python train.py --n_head=2 --n_kv_head=2 --norm_eps=1e-05 --schedule="wsd" --dataset="wikipedia_en"
Each number is 128 + 24 x the weight over its row's rms, rounded and kept within 0 to 255. Layers, rows and columns count from 0. Numbers have three digits each. The size before them is the row's rms in percent of the matrix's.

# q: layer 2 attention query, 64x64, rms 0.242, rows 0-63, columns 0-63
# k: layer 2 attention key, 64x64, rms 0.265, rows 0-63, columns 0-63
# v: layer 2 attention value, 64x64, rms 0.206, rows 0-35, columns 0-63
# o: layer 2 attention output (transposed), 64x64, rms 0.174, rows 0-35, columns 0-63
q0 074:090146185163139102167115144123119149107129112124160161143115145161098100148100166120139110145084123143141148110147097102095130135149167128119149092132149117112095105115106139127136153152077152
k0 080:167138110134152176110134133100138100157163122116148128137135151105149168133121151100125140148128109090152178132092108093134108151122155117139135065160144104106127160099134143136099150089134100
q1 080:076101111135130129150135127088127141114151113126126105130114097120126098191139154085162114115103109132146085087141100129080155107124159156154116104115146149124140105170144155141140149145134094
k1 097:107108149172120105139150147131124155130121155088135124144114105116143092152135126092151134086145127129090104117156136172065124099164113169134133171114166133100104138154124141155102146152127150
q2 083:147136134117131149098145132100105145137148131127138121132139147102102088109126146159105126143151148153122184132101108112133133092111086117122153153150090111120106150143081102137211163143156132
k2 083:149123155168116137129117162093129097142143122091133135144137090143111118141140116117131107105140136093137119092134115163068126133102100112163086125137162176163111134142156152114176142177144128
q3 091:131130124123144159108153139141123157121112098135168099101115124140146096170142126130167148107048129152141088125135110145132153130121134116123109127068134118154141143144140178110100071137130122
k3 101:159147098145099146118112169103119088131137150126151120096128105113114174128117165148121111133159095114158139128110101117144128161068147087149140111158120110132109130075158145130157120150112087
q4 098:102120159130106126152134131104179136111164110134127109120104076142162163162097115136120129128119112127145085136111126147150132131147139143116099107089173117199162122120157179143131116124107131
k4 092:141127120134135146119109131153090108127129148131113077141124161118118133097144084135145136100175190117094140147106134122102114120149076119099140150151178124132103111125066158136129109109152129
q5 089:138136116128130118157163137089125155127145114136134104088096107122119124151091125111133113111125132166127053129125124137152154095168143136104117075063160124163165148139151144118128123145139109
k5 099:138150191144164122145143139113155138130102135142136144111121138157142088139103138137128140116121143169124087135145119126100142093145094136157108118048125155098130103161120130163097093125121161
q6 108:152126119172152109140092133078133151137155096127162097119135133141142094179093171103129107148056137148105121101142102137102124156118168164122135113120106128131141132139114117129120119163134156
k6 121:115116176157117136131153107131189121136103085130132133165106110137161104132087135109169115106099160138112093102121123168060103122139129133135097137130104148137146154152108126150104118134150145
q7 110:162157151152145140106128114103127166143115140122113139132140136135110112105112170141141133114118114161126173151084095129105140108120110131111145142157117104090096108118097064113200143141155109
k7 120:145164084126134138097103155112122120143102144135138131131137103158116144133093177119111140164157110133123172115123105101149140151082150099120163088137127114137086142102114099122196127126151104
q8 087:146112105106069177153085145140162089114121145100113128111104071100124124103140139119143143093165135136131110126134156132154169135125115162128178116154131077118121144149151127130133119138109147
k8 088:137119129135131094139146098145131132161153191137104139127133132093102144125082159123113086102111107100116148163121103161130161143143145116111151136138145093112133107138190123085076127139140111
q9 104:083141102148151131184103090137106127109104092138130125103127119147137118165115081138120154091153108120138120100138168121080116146154168125141097153118196113106107119120130133145146138125112128
k9 099:120092119152153161161096118139128121098137153130107124089142120154118122143135136131139080104091144176124145136125145091108095106146098094121201147137124097149176156104118111114145108116125136
q10 084:148141125116092106102148097164129165154177140120142081140180127070166116121159077114124136109131131115152129127123130152115108136133073099148114109125135150117109148114159124111161137153147132
k10 080:103118108109083114096151104156106129139113154100136115152109135074089119146172150159168106128166161124114097130129143115142111177112117118117104120127105121170146100123132124158110174109138098
q11 077:111114117143120154091167146104130090119094147127142121105131123130131154124150181117121131125150163100091103105145140147084146131125086121137168172096107147170114154114136127114168109146166162
k11 077:104094119142153150117118120123166085144107145106100070141126077143104122130142113116112110139146110081128109156133155135119168163097071168139106130144114163123103144146134163117102122121148123
q12 088:102102198090120123139147072159145136124129153086151116177118142122131165144098131155112100169124127116139119139101122141125104159150110137123139160143133112104120136196139107124127147138114117
k12 082:121135180132132124117179119145115149119109131146151135119166139114106099110130136144109185103094179170150121112134135097158117070132091117107147119099108149115143145129167120096128155145123102
q13 089:099133138119141189115142115181147151139109144141144104132104146114147154132151104091111105131135200122131118123137145156136124097093139137093094120141107153106144101113143094112126149081111088
k13 084:157163120076118145151120103110129111129151128164114181166120106111081103162146134157092185123102155099103138119093136127099106118126126119147107148150102151119154140136129107138123097093142116
q14 088:165101108118177132092090098140140104130171123138093150123165158113138115126100117104128107101144129123128115144103150143170144109084106117118116132124107124121195169119107123120113104152143083
k14 075:130138140122137084110160111161150111107149083113118191113155188130152156118083115141134122128166114091146118143120102139134108119115097144129154120158122125129144158118107161148156121106079108
q15 090:118125111170128124101132190117165158131185143067130133165130140126139136103123136156156118125157118123101086161112113138097112115179138123112113138104146145135122129115160110100101143112099158
k15 094:105139112135116124104154155085123123118143104131126155185132135102124083127117134144096101157135096193105098146141113131127156156149119124075123101138123132164138142103139117111093133149168172
q16 107:152107103127108151152111129160103085106120108116141154128100151150129183113117081158115173127139159124094111158104140170103115137096140138140133181137137155111127122129087142159153104100141118
k16 086:121146108085170135130117140110142164127130114171112103123149118125098166094126128113158090147105176118115151162125161150165166117130122156107156143149101103145115128098138127128080152076128114
q17 098:124127088122169166140148158154146159132147152127120111163153166089124096115091134137108083138123115106097105176106070129131177121145105128130121137098149113144126115122142136094113138105113099
k17 089:133162132135134146080153176140156150104105119175132135144127115134144100129124113118109106098147141150133092114112088115139114133131106094104094142093116140195150178095133116100137128126169108
q18 087:136141079096146133127132150129119123158139147149156131120158110178141141132130143140108137161101115104123131086119081119119124148115156070185103153091125138134113169140117117099094126092163147
k18 080:100074127100126116119088123124101119104119140125144119135124141145093096091152122104163150150140094112169096117125134101131168173154117123143118154114102146163104153096107146129184135091149119
q19 087:078150081142141122096160089110165148173118126143135111136112136102101180109109123183146103174112108120140132162130092142140152143154135119121115136132115155131129111135094154089114136104111142
k19 081:119143126090130138080147131083119122121129143139124151133067110114155107110149153150157155131098132160194132134111135107129170149110105146133102111107074159133146124129126096131173110128120154
q20 084:141146123164139116161159137162117162140128130128096071145120076117143123099148151150154135120136096121142079137145111118116108124122139085113085132093159110131098142104120138146156071156152137
k20 080:114094099140173123143118138138137115100105132123105104119104130130090118168137155141126083143154141132154091141131116146176110143118140146135106061131129147124116121112103148148089071128180152
q21 094:167176116102148097097115152099115122148140115163150176114102152140103089131132088134123110159081134124125169150146154106148123138143107124115129135092110148150143159083129142081156135118146131
k21 085:152142140154116118128165135116102123125143103084146120102082109157146169115175104114155123134169153138114119128103103091104139146164141123143084153126130125155102129123094144165158106085096109
q22 094:087077152106116087087095129158114112146105148100125104121139114074119152149131142111141158167146118142124153127146167137115142099108165162130130151108162115123125110147158125132110107136089174
k22 087:100124155130087084147153125139143121152155155143080117110095081094116148145110126175130166164116121153125145110135123118142107100176104142092158129122136107118144167157118136084117127127103143
q23 079:096104131137111119136128123100126113160135134089099107143134112120143124163151112105126139073111115122133127121129115119136111069184135121162150095098149108095095127104111161149092181176129126
k23 073:141101144128086133138116099139139093128130160153134134127124140115112152118158112135098092115146144145103154111141099130119135114123109127123150130135144109086178129141100106159118174219173138
q24 089:134087153137160123120156135149085121163140160093115111097203124109117160125106143122125169113120166147137116116162109138117122130134126090101136118121111126146113115162094160160101142079135128
k24 082:096144126099109185122110122090101078112166109153105117097166135136138176120112121148098152129124142107136106112144158137115104136141123092091129096113119144105123156140160117127140193124145136
q25 084:150188080123096180115136144144108091138140130141163096128100124121154126118145121137141159107162150123123142133105137114187109175133114131089065140134125117113124167127133109120116122130141107
k25 074:146170085090107121116145116102080108157110162125151131117077163096123127163124149096144137119104127117131128156110137165120130133102110133092097122173152152140141141113136146117146112071152107
q26 097:107135131142148127134167118119070160124115117140150146160075146093126103116109122126165112129164166135120116094124101115145084176110148089147111104137130119157157132115075146120144153096130138
k26 089:168156100121092127138130170115076145146110087099131114112095098143122150123162142105117156143145158106121094154138169123171115113095131114149104136115108102120135156132132125149150072162140145
q27 083:145127110140134158124114130117151095121146140175148135109154129093129182118098098097126158117145152099121074156145155169107094152146096130146139154140084128130149110181127134135158098110133108
k27 082:139137132154183171129154103114110136133124102137117131124126120116128144132122132123114074160123120074137139123137134132151112112093142132112099128155057121104131161128143125107094197090131099
q28 096:108133186163111123160140108112132152089098149103130139101142130142127162112117143106135162174066166139125129118145169098104153141092128152097115117137146131150105136164129148134136157095108137
k28 082:107117162157100144165127108104135136132151098147120132150147102176165155128139180170158134137093148103156161128174155097095112116128110129171117125107148142125088128093133107116108113103133120
q29 091:139105121125072080119161101211151105121129102117120105142109147142153124152130138120122121146131126139114143111137117119117113072125143129132133176119149148148097143103090157145076132108145144
k29 089:125124130087123130145155126114155121126163145142115065134136172117090133129151114150090132148109116124151142106114150124191122151116084110143158164126148136114146123149057131147110120167121132
q30 089:145091144128138152155116154134100143143142134192121147103125142091121152092143119143133103120108109107130101112150142150125135148099156128138189127159094163103165138078121104120159138136130176
k30 078:142111085139159124126146144185084115140099099126124151114114099130163144094143137180166126102146136117102142116140141093125150159152175144147117133129091119116126103125174131129088100098148121
q31 091:125086128121143143158128158153143123122145109160100142097152165115146145092107136116130106160100128146110127093162104148151059132131192114112118124130085153146129084118125100114120116117147159
k31 082:147118082107168163168115146146078136132125122146070131141144146147177126098127092137121141137131115107120157104152112104129094131124172098131093137119138152135126090127129166151106100117132089
v0 084:141164087144137151184148155096100154094134122109120152114111165061144125166146154119148130165158121102088136152133113111134150150127112102150134139101156127132138138109166141094121125141152114
o0 071:124085122097115079147130139156104113151156141135109119131123114145101125123143099104175112118095121128101106128147125174113116116112170142149194115140103131152176163142087134144094158129134143
v1 077:108100141159100161154140121152152123085111075119088125172123128155123110120126105097128113084129089128118138121113150153108143150132112170130142120103151152134132168098129091174129095107097147
o1 065:110144084130114189090117130080108143150117138082138110118178092105143129135117169134125181138126104116150165170148106088157136119146114112136129120108123146122109134144112133103136122168147110
v2 085:162139095150134117123151183122130129140168117121138100103200149145106124130102134098113103108140093180121117136111129141087148133102114144110087119146157127135108123103147176157156115121108110
o2 061:100114111123113188179137124140126168132142088117123148120127129119155147106142155119075125123120150102112154109156100105107115095166146138140158135141110141099165109139075111104139144171126103
v3 093:124147101134166132154106110146122078093099131196076113124087155154156152172132125119146111151142126099118134104134149104145156119161147135151121140160131126111097112150106139105087113125146137
o3 084:165144165131121128106134101128126121154140176068151131135142124092117129127141157098149091091111130144159106125098130186114130141122093160156137147099120134141143150084131104128094128115162090
v4 079:116145162119122116115121155103163094117102099166101097099126094161114130150143124162167133142132132064109149148140174133091121141120156150117162144125159118144144126131117144152154129173099164
o4 068:085131104151157093169123123137084157103143128106099124141136143107139100104160107112124118123112155130186123093138088156127165115154111113128135149108105161117085132132148177136116157129157101
v5 081:112141141110139135132144150101111119110139117078114083128129190118154118118144085156106154134100150125164120127159189104109131125184133123139124156153117149131087146135111113140137124079150147
o5 070:146151152149109118107125120122159132138113105143182113151116103103115124138111141057182108124108120127163126142106086163161131106149114164150108116130120101139113128189099165129119111127131142
v6 073:108147148112120144119087151165159132113102061101132154079097143146089155091105107133131150146136154103111098095121136098148103141103140135133134109117152114143118124150156109151140072142147133
o6 063:094096129124160080107128120151111127159126101157091091201148089134141138105138114137137152121132151132145121171151118136130141104136128105102122107128103169121110117078147138146109154125128179
v7 079:130136144097127149130158137103121122115166119148099106165119104079097088142106133160171133116143147096135115121123082156113139132106134093098140134134151169143106100132138096108146160174129079
o7 071:091118120133110128146098128117112107115084134136162104076091135135148154123163089138142112147112123149121164093146161082105133135117149137119164134106120137100114161162115141108154124146140198
v8 074:111109141098144126131106143158171177079161116159108144140123108108128136125158124127090105129137121089058110125145146143109178127123133105124135100113163144156129097136110127080122157100130140
o8 063:122165144096135153093120101113099097138151145102144111101139128138143132109122126143076132147135152151131137151114060105133088123115121149157135170120117119149121162107081162179125103165132121
v9 089:124155125130134165130123150159160084100095154100129135091158098102082134181117142143127098104126140150136132124114097120143111101171153091134139159163130126143163153111092098131142143090144130
o9 064:159104094146103090109160165145128085145149120134125109142106151145161162131116167124070145141138111138124170106145146158154135160096092152098106125125140129148066121108109119128134132101134134
v10 077:176090127160109101138122114148124149111122128136129133118121161153144099127144163104154092159103098151112133097144199107140092084136145143168132075139149113143125139151122121135150090123121140
o10 074:135104133111133157126107136128134128153166132082130119117180143112121115156152119113103144086123153103116128185096118143113143159119108131121134125071172163146128076126124169156144130092129095
v11 068:114117103098144123118127096095105146150132176112152134160111150105146132098140127125140129140116107148157125138159180125096105118170081128130140126159131167171133097088130108141107103131141191
o11 060:157157174098133144125138125112126145090102146161131113101155126173120109184135117088154099094117158144142129129110110119158160101087122143144095133095123091170138112137102152135104121143133098
v12 084:116125124135098138159119134084105139153164144111144116156131116097103121111141142128061174126083133131145096137129106131109103146126086141129116138131192138146152109082102179128107116124109137
o12 075:153124106099146104110116089070098124117116117172099163132156128158135096125114111120168135117148129120127173144123105125139178128107148143096158117162087126112137138137132107120178141163120093
v13 074:132130119117136118087115131118153103112100158126149157131135109172115115136155084120072116154118128136133093127109144138083072121124102132074098135148106177128137082127128108112126138174107120
o13 065:133148152143131096132101098120118166140095142126086121115124173155165155138100157145080105120167103130117159134174128099117109094100129110151106127136162131137100149070114116150148154130140138
v14 077:137121126126121130136142122139134141127124124110114139132109165047125186106145110166114179146145162127094133125119136100104148145165155126100130170147152122141112121160107108175114126151081145
o14 071:153131146153180147129145088126120160123136138144126125111139123164106114131068149119157170152104118119171108118101102152135165132082102115125153098121122108118123109131137158123081123079157156
v15 061:090140078133118119137125143123127140092097146143104143137139064095175161155094135123097141120101120153100111161118153118170132135102149133121150168119122077152122108127128130154139171102126138
o15 054:151130161115136131125130107071105092184170131124120104110163119097100102133173131114116152164150118163123129117137113138156142127122096142147107120154124135121155185131109148101080110129119096
v16 089:110119120100132123136091080105140134171107129157139124114133158128103135169131129155089131118129136113123151176141093165140133129097129133090147122108078105160160113086165154079116146113106120
o16 073:152125113147139089080156113142104151070141118138089172146132165115127128088146099150123109151138136123109101091134125136157113129118147093158088129157155180131139145116107108121121152154148099
v17 076:159137090146135177109095118177151144115139100117155137117133126127162140147095130139116166108088081142137107133108140077126139173144160128167127102088121102122108140155116139133153142090114126
o17 058:154081149128121126107080122139084139177150103116103115114127105095127159117130118173183126133176149122130129152135147160101103126147097132099135146129123144122149078154132158127134084145113131
v18 078:136094138099070106138110137136119121122150112115100126139102109131127159135136146163144127163152120101133114110127115148129116145096119094199140130113158153135136131153183142089088070139150123
o18 067:123126151115148138107123143100129128145102132124165150139147113120130097102143100116167126140093111160117131132091144128156140104180156078056137131145080121151106165112123104149153146127171120
v19 076:124111101190158127123158091087100130128141163075102106124098130135142107156117131130125130132118173116143137147119135159107118172141129126105109128158176123084109114158153124100128159154094122
o19 060:142130097120101128173062151136174117116084153126102184128167157130090158130127119102122134163126098133109115111151150152103105120101119122115128102096144145122163136136084152127143123135132151
v20 084:107107106131154157094115143147075161138090102165124179120146098178166095149163097102131124135143111119179146125124149104154110107173120146138144115104127145135125110130096135140121133104135134
o20 060:133123135114106153109135161143164139142100145123120104153129165074137139158099106132139115120165120115142130167131122094123113143111152158136123148110102067121143127097147124185054116141139118
v21 081:132107129142140170158105149122098117154080119163174137135128113103161150146107119075136076151101126104120160128164143118170122137132129148160104093113136137082126140130144117125082139135155111
o21 073:136122100096095124106099129129117110119146130127124128099129107116142106155168158153130139081132166189110119165101130132123147095114149136126142086187093137164161129116171120129100112110130097
v22 094:131187169138132143148147153138113110130118156124114156114123128149074148109114155085115144171098137132153127127126134128105156138111123116096149123101163080177065123110115143134136128089132126
o22 076:126112128148167171106128146101139144140173143116108107147126101125144083144145096139134104128140117096144092101140115126100107137132117182115117098134134167065141095129162122156136174155102118
v23 086:128156108116131095103108125054145096139127120073113162136125171142099118147091139073156138135110122140126129126099139133126166121086147156118108133175146115153118137093109116153128132111109113
o23 080:136083124145090120148101147122152105131140114156087138111125115122131156118124160152067141115167105126142122145123105136112116127132127128148150106085153166110142106097150108083169174179134140
v24 083:128128098143119112103117139133155139082104109153108162140078088161146124127073146143163139132144115111121091115090085147108183122110112113101124156121163106111157125130105117157160129126117149
o24 062:090112111096121139177139135127146136174146159132086086117134137131100145112118145135123145171121129129150157096152138083118097108157135130110137132097124147103114132099137117117139136207087137
v25 088:116112100135088091145103153138130131120085121177121122121091139139158139130144154119149134103122122111135105127126142151086165065130148176109158145135166155110086133153113135077151138133115143
o25 064:125137168120118116121143082075157135163139161087150167125177150109126123114164140128124111125151107143156131140111098132152105144096094122130153103088141130125169080125116132129148095167111117
v26 090:110095134103147138101158088148090158168119111174135106127135127137142114080120124111130099167090156133112126134136107099137146119152131126159118096111115141085123106142166120115091193127135152
o26 076:153157097142120137156113126163165080074139112141139112149129158090099147153152120136149128114138142145134087105098130111153111143127115133137135118164112099121191133122128124147136070091095126
v27 087:158119138100101100095127114163154124114176139141121168164122157138115120110197120125135179112142166162127095137149122104119104094134106144148130134099124164103170124121171119129114138113132131
o27 065:130162114179143117154171105112097169111122123104149160166119121150123104189101112126156133149124091134118128178093133142137115149136122117122143149101132100131108102072123130125137123127081107
v28 083:166129107105104159131147150084172073162147173096143139118106124107155155121137101120128186116145137086111131136118125153110139147124102097162117131151138121133116094139089120104117153091133129
o28 075:120124149165138117107111168109157156114129104106150136145101116154121126144085154137110110147139126142179127090112154137107145114134162126116109088109111082102086130118118138145155096196143156
v29 074:083110141137110127139134132097131114105145136113093144094110134110089124131091153154102115166109182122137130125115143121092104128175135107127059149162116077164142137126106126114148103136148106
o29 057:148106119149156086116110129145173131103134161139141128094153154136109084148111136096099123142112129119159157169110106143142158093148091164090145136135151136099104088102148104166112127162118116
v30 086:110082084118181113162142127156129138128114126112125138105129145124186095133155132113158112144157085130145118131159108134148114188134165128112118124122142117146135146106171157120155113084158111
o30 087:204165197128100137089138147129136131125138141125149096143126126114085114126138131145147117122087147106094123162123128126122111121122082129121143156149109161127116134158119111133058136127121133
v31 072:134136117115118143127167127110118121112124111132134125080115103123163119105161158188136172119114160101132131172149115156154112093104096155162117152074149133120121157080118153151158113135125126
o31 063:058134119142118086108152140094103156095135131157130113184154137128109118153143106118140134153128131147127134129097141106129095126167187155107149106156139111139074133171122123120143108135129133
q32 072:141157123119104117097146097134129146112125098118161136161102138138108104133125126122158129162155119113090155187076083152157170156145113157126149108168142112118096118128142139139171100131142100
k32 130:166135131154136137115111116107089135098121106158161115106135097128114115162117081114194100107080133112088146141110086139118133169111141132153168129169107128148118118159149125109150128132150146
q33 044:127107118120143131086108114108115126117161091098143117107149075136170102147131110121110091141116098068113158127094126142134133108159050140141134116128131157126112146106113109104127134160129093
k33 110:129120126167135125135115107133091144120128113143161125106123123115112075162149084100173131127048159138096098121116096144110132168133143148134155147133114136142134132154148163110103085125140158
q34 069:104096104107148122163120158126129119144151173122092122137132147113134157108130135141108110125142109109156133078184144094119088119094150113153108143085133148117163154100142117116117158146101184
k34 112:130126120174131147146127111143107138131132110160152137122114124086115087134158097110182110123070171139120071124117100188089130157132142125139140149141104137138151115144139138131102092113149144
q35 171:148160160151108120081123105127124152102138087118164121122129116143128087151138148109127143141106150127115147176066108162149166124148083149113150137168117114144088104157120130128127111138139085
k35 231:115126120101134105124133148118164114131131144115090136143132137162129169109104186143080118129209091130158154127149164095140116083110122112130104107112141123108137139098111102136150138123119093
q36 132:103090099115139140179128157128122107128142155140100123132129142116124157112130126144114125103127124137143102082191177121106086131121169107149106135078129148131172136127126131119090150107112179
k36 048:133117152113088111118149103125136114116139085123133116169143130143139126139119160132103157147082097125137147166090096082169158090145104145158091103149160121140123138119111102127147132185105105
q37 142:158166145153122132076123103117137142119132090115156124126140119154142095155135132112131127140125140121107163180067097143137163114152070134119145130162119115140082112134110125126159108144129075
k37 124:137126141158162115121121115138118136117122108138135150097148112131108092141145065113140141135036147133089127137122090138116135181127124162118128133125131135144107120169171147111131115136153176
q38 129:152169151150109123074119118112151139115120096128137141116160128149146115151141154099111136119128154150099148173075121148133154106148091130118149144163101094156085098158113121134125100120140077
k38 164:148122142131106156145124095142084139142128118129170108124118145088136082146160080139159145142048174149097114102120099136124137162158146131149155142137119131142121131125104156124095102135137140
q39 136:115105120097130130142122146115122124125167172126083112140139151118144141112115151134098108122154108114159155089163137084120099089088140121146118140094125136117138155101158111107107168166088182
k39 195:133119132101137110121118137119156112121125140114098136129152126182123162113099165158071123135182088145122184128149137069146131110104120127134120099113151126113112135094109098112176142145127100
q40 110:137116132099118110155122170157135130073170133163160101113130113126100109101096144133161158167130121167155122094133145099148143134073111127110148152138112115082141136104153116111120103167108126
k40 093:184115128153100090111157155145082145152104147173131128130116159123152144106162106135157114131087153114127170138120098116116096078135158129124142129147164096100115153158143114105143105116130116
q41 110:124102130124180111133127114156175120110152111148144125113170140158152131129118119131108149143123138112131114132136126134143130164136107151126108070163104102152077070134100119157158174112114085
k41 088:146138118140142195108098136118147100138114162134159129113161125168103144123141151169137171115135123117122133118126111124111148101098146127077119119095126144111139067105122119154127087070125134
q42 106:164122111121111106118163139114144073157082139114173153112158139110134114109131118116126107144137109098103126136138157146153147082137137172109133111139120187147116096147159110073124131128104157
k42 091:124146154126123148115152084136092145125157150095134166164169084153126134127174138118141106134127108085086108129158106114122076142175099152114125129121115140102149161114096165118123116132120147
q43 101:155150129140164154147109167111123152117131123150126150137136168146072144160147103106131156173110101141088129143139142149168130110142120130091073093114112128097075120160112105133113151123120133
k43 094:135111108163093115110116169087112144122107157100132157091150107156140103088158120148108101116164091132118082132132128179116130114119129134119132120118140172126144126103138124174175097138159104
q44 094:099118122136145144117123110161143130139116056123114151145092129105199122114117125091118140155127135140147113105126116140159095118159122086134105116135174130122151106187108144096119109139150157
k44 092:084090139128089123102134125120182104117154128133127110120139094106134155090106144173129073131139156113144133131133133141147167157142119168094117148129133089084149138169132157154110125156117116
q45 095:129119113127111109144131109107128107110176174107139118130111104093169129188166136100090143123156170171130153097125141127121132113149116168091117131147127139173111125161105118139164097105126136
k45 089:106108198152159095135115121145165127117120112117130153142168145124112124107125117136116141128114116145158138152138128165109085135149161120117104135084136146106143054098082125136116138151128164
q46 110:137141128094126177144135142129137133107113128124152106105169131126161140113163082146122104140162135112083136119128155096131107096141098092137073130090110116154129165147110163149095115107170106
k46 107:154130140134101140127118180159148144121125147137133146105115089150154144150118121144107115153135117146153098145129114123130158148141124159128070122103093155114078088075150129153103173151098154
q47 115:127129126091126139107139089118134096109126111086102139130133097138101135157132168165127121188122146095115138133146179119117180140124158097129118113162103140135082105170128119143120106147170109
k47 104:099136100144092139132160152154159123133099114141167180184115144154146134096127126106107131080167094138114124104138119102106129150105128148130136129106160121142163105097142089156133114119091157
q48 114:155153126161085150140132134088147159119122102134105131158181126143152150161123120115138149140131144124151121088128135121145155121120134099110116108102065086146116069149146102072148129129130121
k48 107:163100156099097120144158110085150083160151157143161157151105161160138114151132093117116146149142094168088121151124091169131124116148103124116110115117151120102148129116116144166140114112135095
q49 108:121114052133115067097140148148117135136087154109131150158095129118131134118137137129130155179103147095166119098127150131128128100156111120150148178163085144136131120093123125143115140138124134
k49 095:141156137145146111143170123162145095112106093149141152110126148123150142126140131167128087179135143127117105077149146111097113127115131115088103101100160128126158162136128123072121119101147077
q50 103:142142144113115154134125126132145099121157148132118178103147101170093156084084155156120091150122135148141135106110106152127121082101140124115133148109156117149104110153115158169136144119175080
k50 094:102071097123114089144130164149114129100128110130119126118129128140114166171136142121163150131132122149118179117159120154081132161126112139156122156148097122157120109086142094155149084087109129
q51 099:125150123098134149113173129115170099143126098070160134123110146119117100125168123162136133076115143135151140109144113158127127131110138104110147108148119165105101158124126083139097152087175148
k51 095:091107119125121142121126115142135116132136141154070152172136157161099131099173160133142118155120090130155112126134132142166135120131113128120160076143120081173117095101146109091110152137085125
q52 099:115145099151159123143140116151104128099125108142105133164157150170130076165136089160117126168144124167107112109176119147145091110075111101142101107143111126129126117109096142108099105105112129
k52 085:135127098102153140096119149123096121132126148092158141117123141122112120102182115154162132117113130100110162142082148136111202160155131110080078115118177121119154128116126153136142134121120109
q53 109:114122122140091070133097158112118125084112092132145157165129138166139128140107141147129134093147132171118123151096125159151115164129136110109116100098143141090111144117135149066168127134107096
k53 091:154090094130108113160106111082127142128143164157106100093143117165155142104128103068157146129156130123112134136124140119146127154115134106116136178131159122148141129144078161093153104119123087
q54 098:142124148135122129107126128080126120115108113121137169143166118125141106116167125115102142116115149099099109120138143152167104165072101108143125127148094173130129152156136160096196145110163145
k54 098:151113149134117182153120105142117159129124164128121129144087141123099132118141136113143070126129149122104111142123147127153131142174127119107164173108125136149156126105079076160148105093080125
q55 107:073119169115144119118146105093088152134111129125145108120096115147082119126146122113122138147156163126178148136154168127138085101093153163097141154109125147151122130131160095140151126163158112
k55 096:086117143126120147096158145122131082101109115125146134119139119148090111107109110119157110142121132115132099106108154117088104134154158094208146142132137116157132158148112114136165127138113193
q56 108:120154126102132112148124123106122143157114106148133173118147090167112114158138147123118083137152115178100130135136144169108125134135157075149132135174114105096102163127137119109141066096135148
k56 098:106124064118162132136122160138097137129205131120120119117148155098153116090091124107138081117160113120127098148108096121142149153114116149142148115098166104126145120093139125142157118124099109
q57 104:147123152144120117148118144111133136104154150090130119090119120134097109113148145140095143149118141116134138102125142136139156111129120119136116077167173161086156140092138151197074119118172102
k57 096:100123116153133072110136119124119144131077117144118136135142141123107097146183136118154110142126144180158139094113145107132132154087159178141161121155088158099106109102153118109126112145133163
q58 103:124141115095164109160079100149106141120137108107136134130149139197116117110157126110169182095124117149135121128111099122076170120137112130126131128116126188128157134109119102135147140138090119
k58 093:149131150187159120155124125121119105125116124085110144141125115137150139128124139093149176139134155118137106106120155143152144084111106183170112104116161082096097112155095129094127124120160150
q59 103:155122143127161128121070114102109095129140132115143085146134140133133106112121167157135144109123150127158089120153138113110131086132180105153123099102109135090115109139185147165161117117116171
k59 098:146152129129114150150132097116113135126126095119146142125152152138106102131131096104169140131115109089146110105098118122161118141156150169171123093166136155095159103191143090149084102107130127
q60 100:158151141142128127113128119110120149151113090134174085113109128103066102157142118099098123154149115148134132090096145109156115141138130148167144107117155118111131144152058132117145178138126140
k60 089:065160114097121062127124124104129088129102184121123107144122137155109138151171171154125108121111120118155126146144111132136125124136102120150135164118163173135082126158121131141140099118143143
q61 098:093148117105128165114104134120092136157143155099176152160125092136187097108152107123131105102101135141082115085139152111131122137112148139110131140150173122121161119120097124120128153130154081
k61 092:110087154112127141163131129127156197129123129103107097141133128128105147123119158087159087188135123117137142100110095123110141105112117127115106147072134079140113146142117103138143155150153152
q62 105:122094157105134148145127102174128124136084139150099077119125127170181105135153148105171129116104150139130164118136126126118114125105155123143096182155144117125119147102119078098134165112117124
k62 088:172159135111130097099131114112121126154169093097078118143138122131114125099123126143138153125063207116117126134124106115128161111157120112113141112104145116175128155117141113149131133104138167
q63 109:157141145130149092126154101163135124117165108120116125119122106127109195093138113123119115109150141155094126099115110130187077127165131105153098126154167125154145105130162104091160123120138133
k63 097:165091157097116136107090118093142152079167151082143119134128149112131140155141138134128074116087126141155158138132143127144127137091112142126167133135147102129128114107110176174123087107112131
v32 107:157145099142130106099147137159127154084138139112176097166093075165158124132163137138124123121102118118131151128144159118131105125102139102094149135098123164094093153159122138162151136098122101
o32 112:125112108144146105093174155153174116076129115140091111091170134131126100087138177115194130165138113161134111117107121125134138129138147107127164137145106111108093101129140113144116112121133142
v33 122:088148142159147150157129131151111151087146134133115125091119132117152145138133158150132116129153140072090093134119124111113131155065144113079140134088169108172112098150120120150116136140117162
o33 123:154091143117109139126103186161126124112111144134124116133121136089125145163106124105180113098154151113162090129121148158122101129090178135101150150121105104167130098141162099121148096121148112
v34 121:162136127121169187140144141065129082093117150138122072153133108166138106158120126109160143132121151120117146142170128103145140124114109132119118104122125146124125154129143114143091127112189107
o34 124:139099170147137112125156110159155141107160119170095106147104146115108145122138134180127113123063108130110138146137106088157130087113145100106144147118123152136135126167071132144129116099121159
v35 121:171105124145136119187088112121138148195115116146160143096151150135148085104112122133106125120146116078113106135150101145131171128109121149095170112097137118151122162142146110130131129138102106
o35 123:125143116152105137141120109114124102116154144169119143175054163138147072159084147097115147126120135178130143127132140147089134115136124097125162143110125111178134141113128102110157108114122126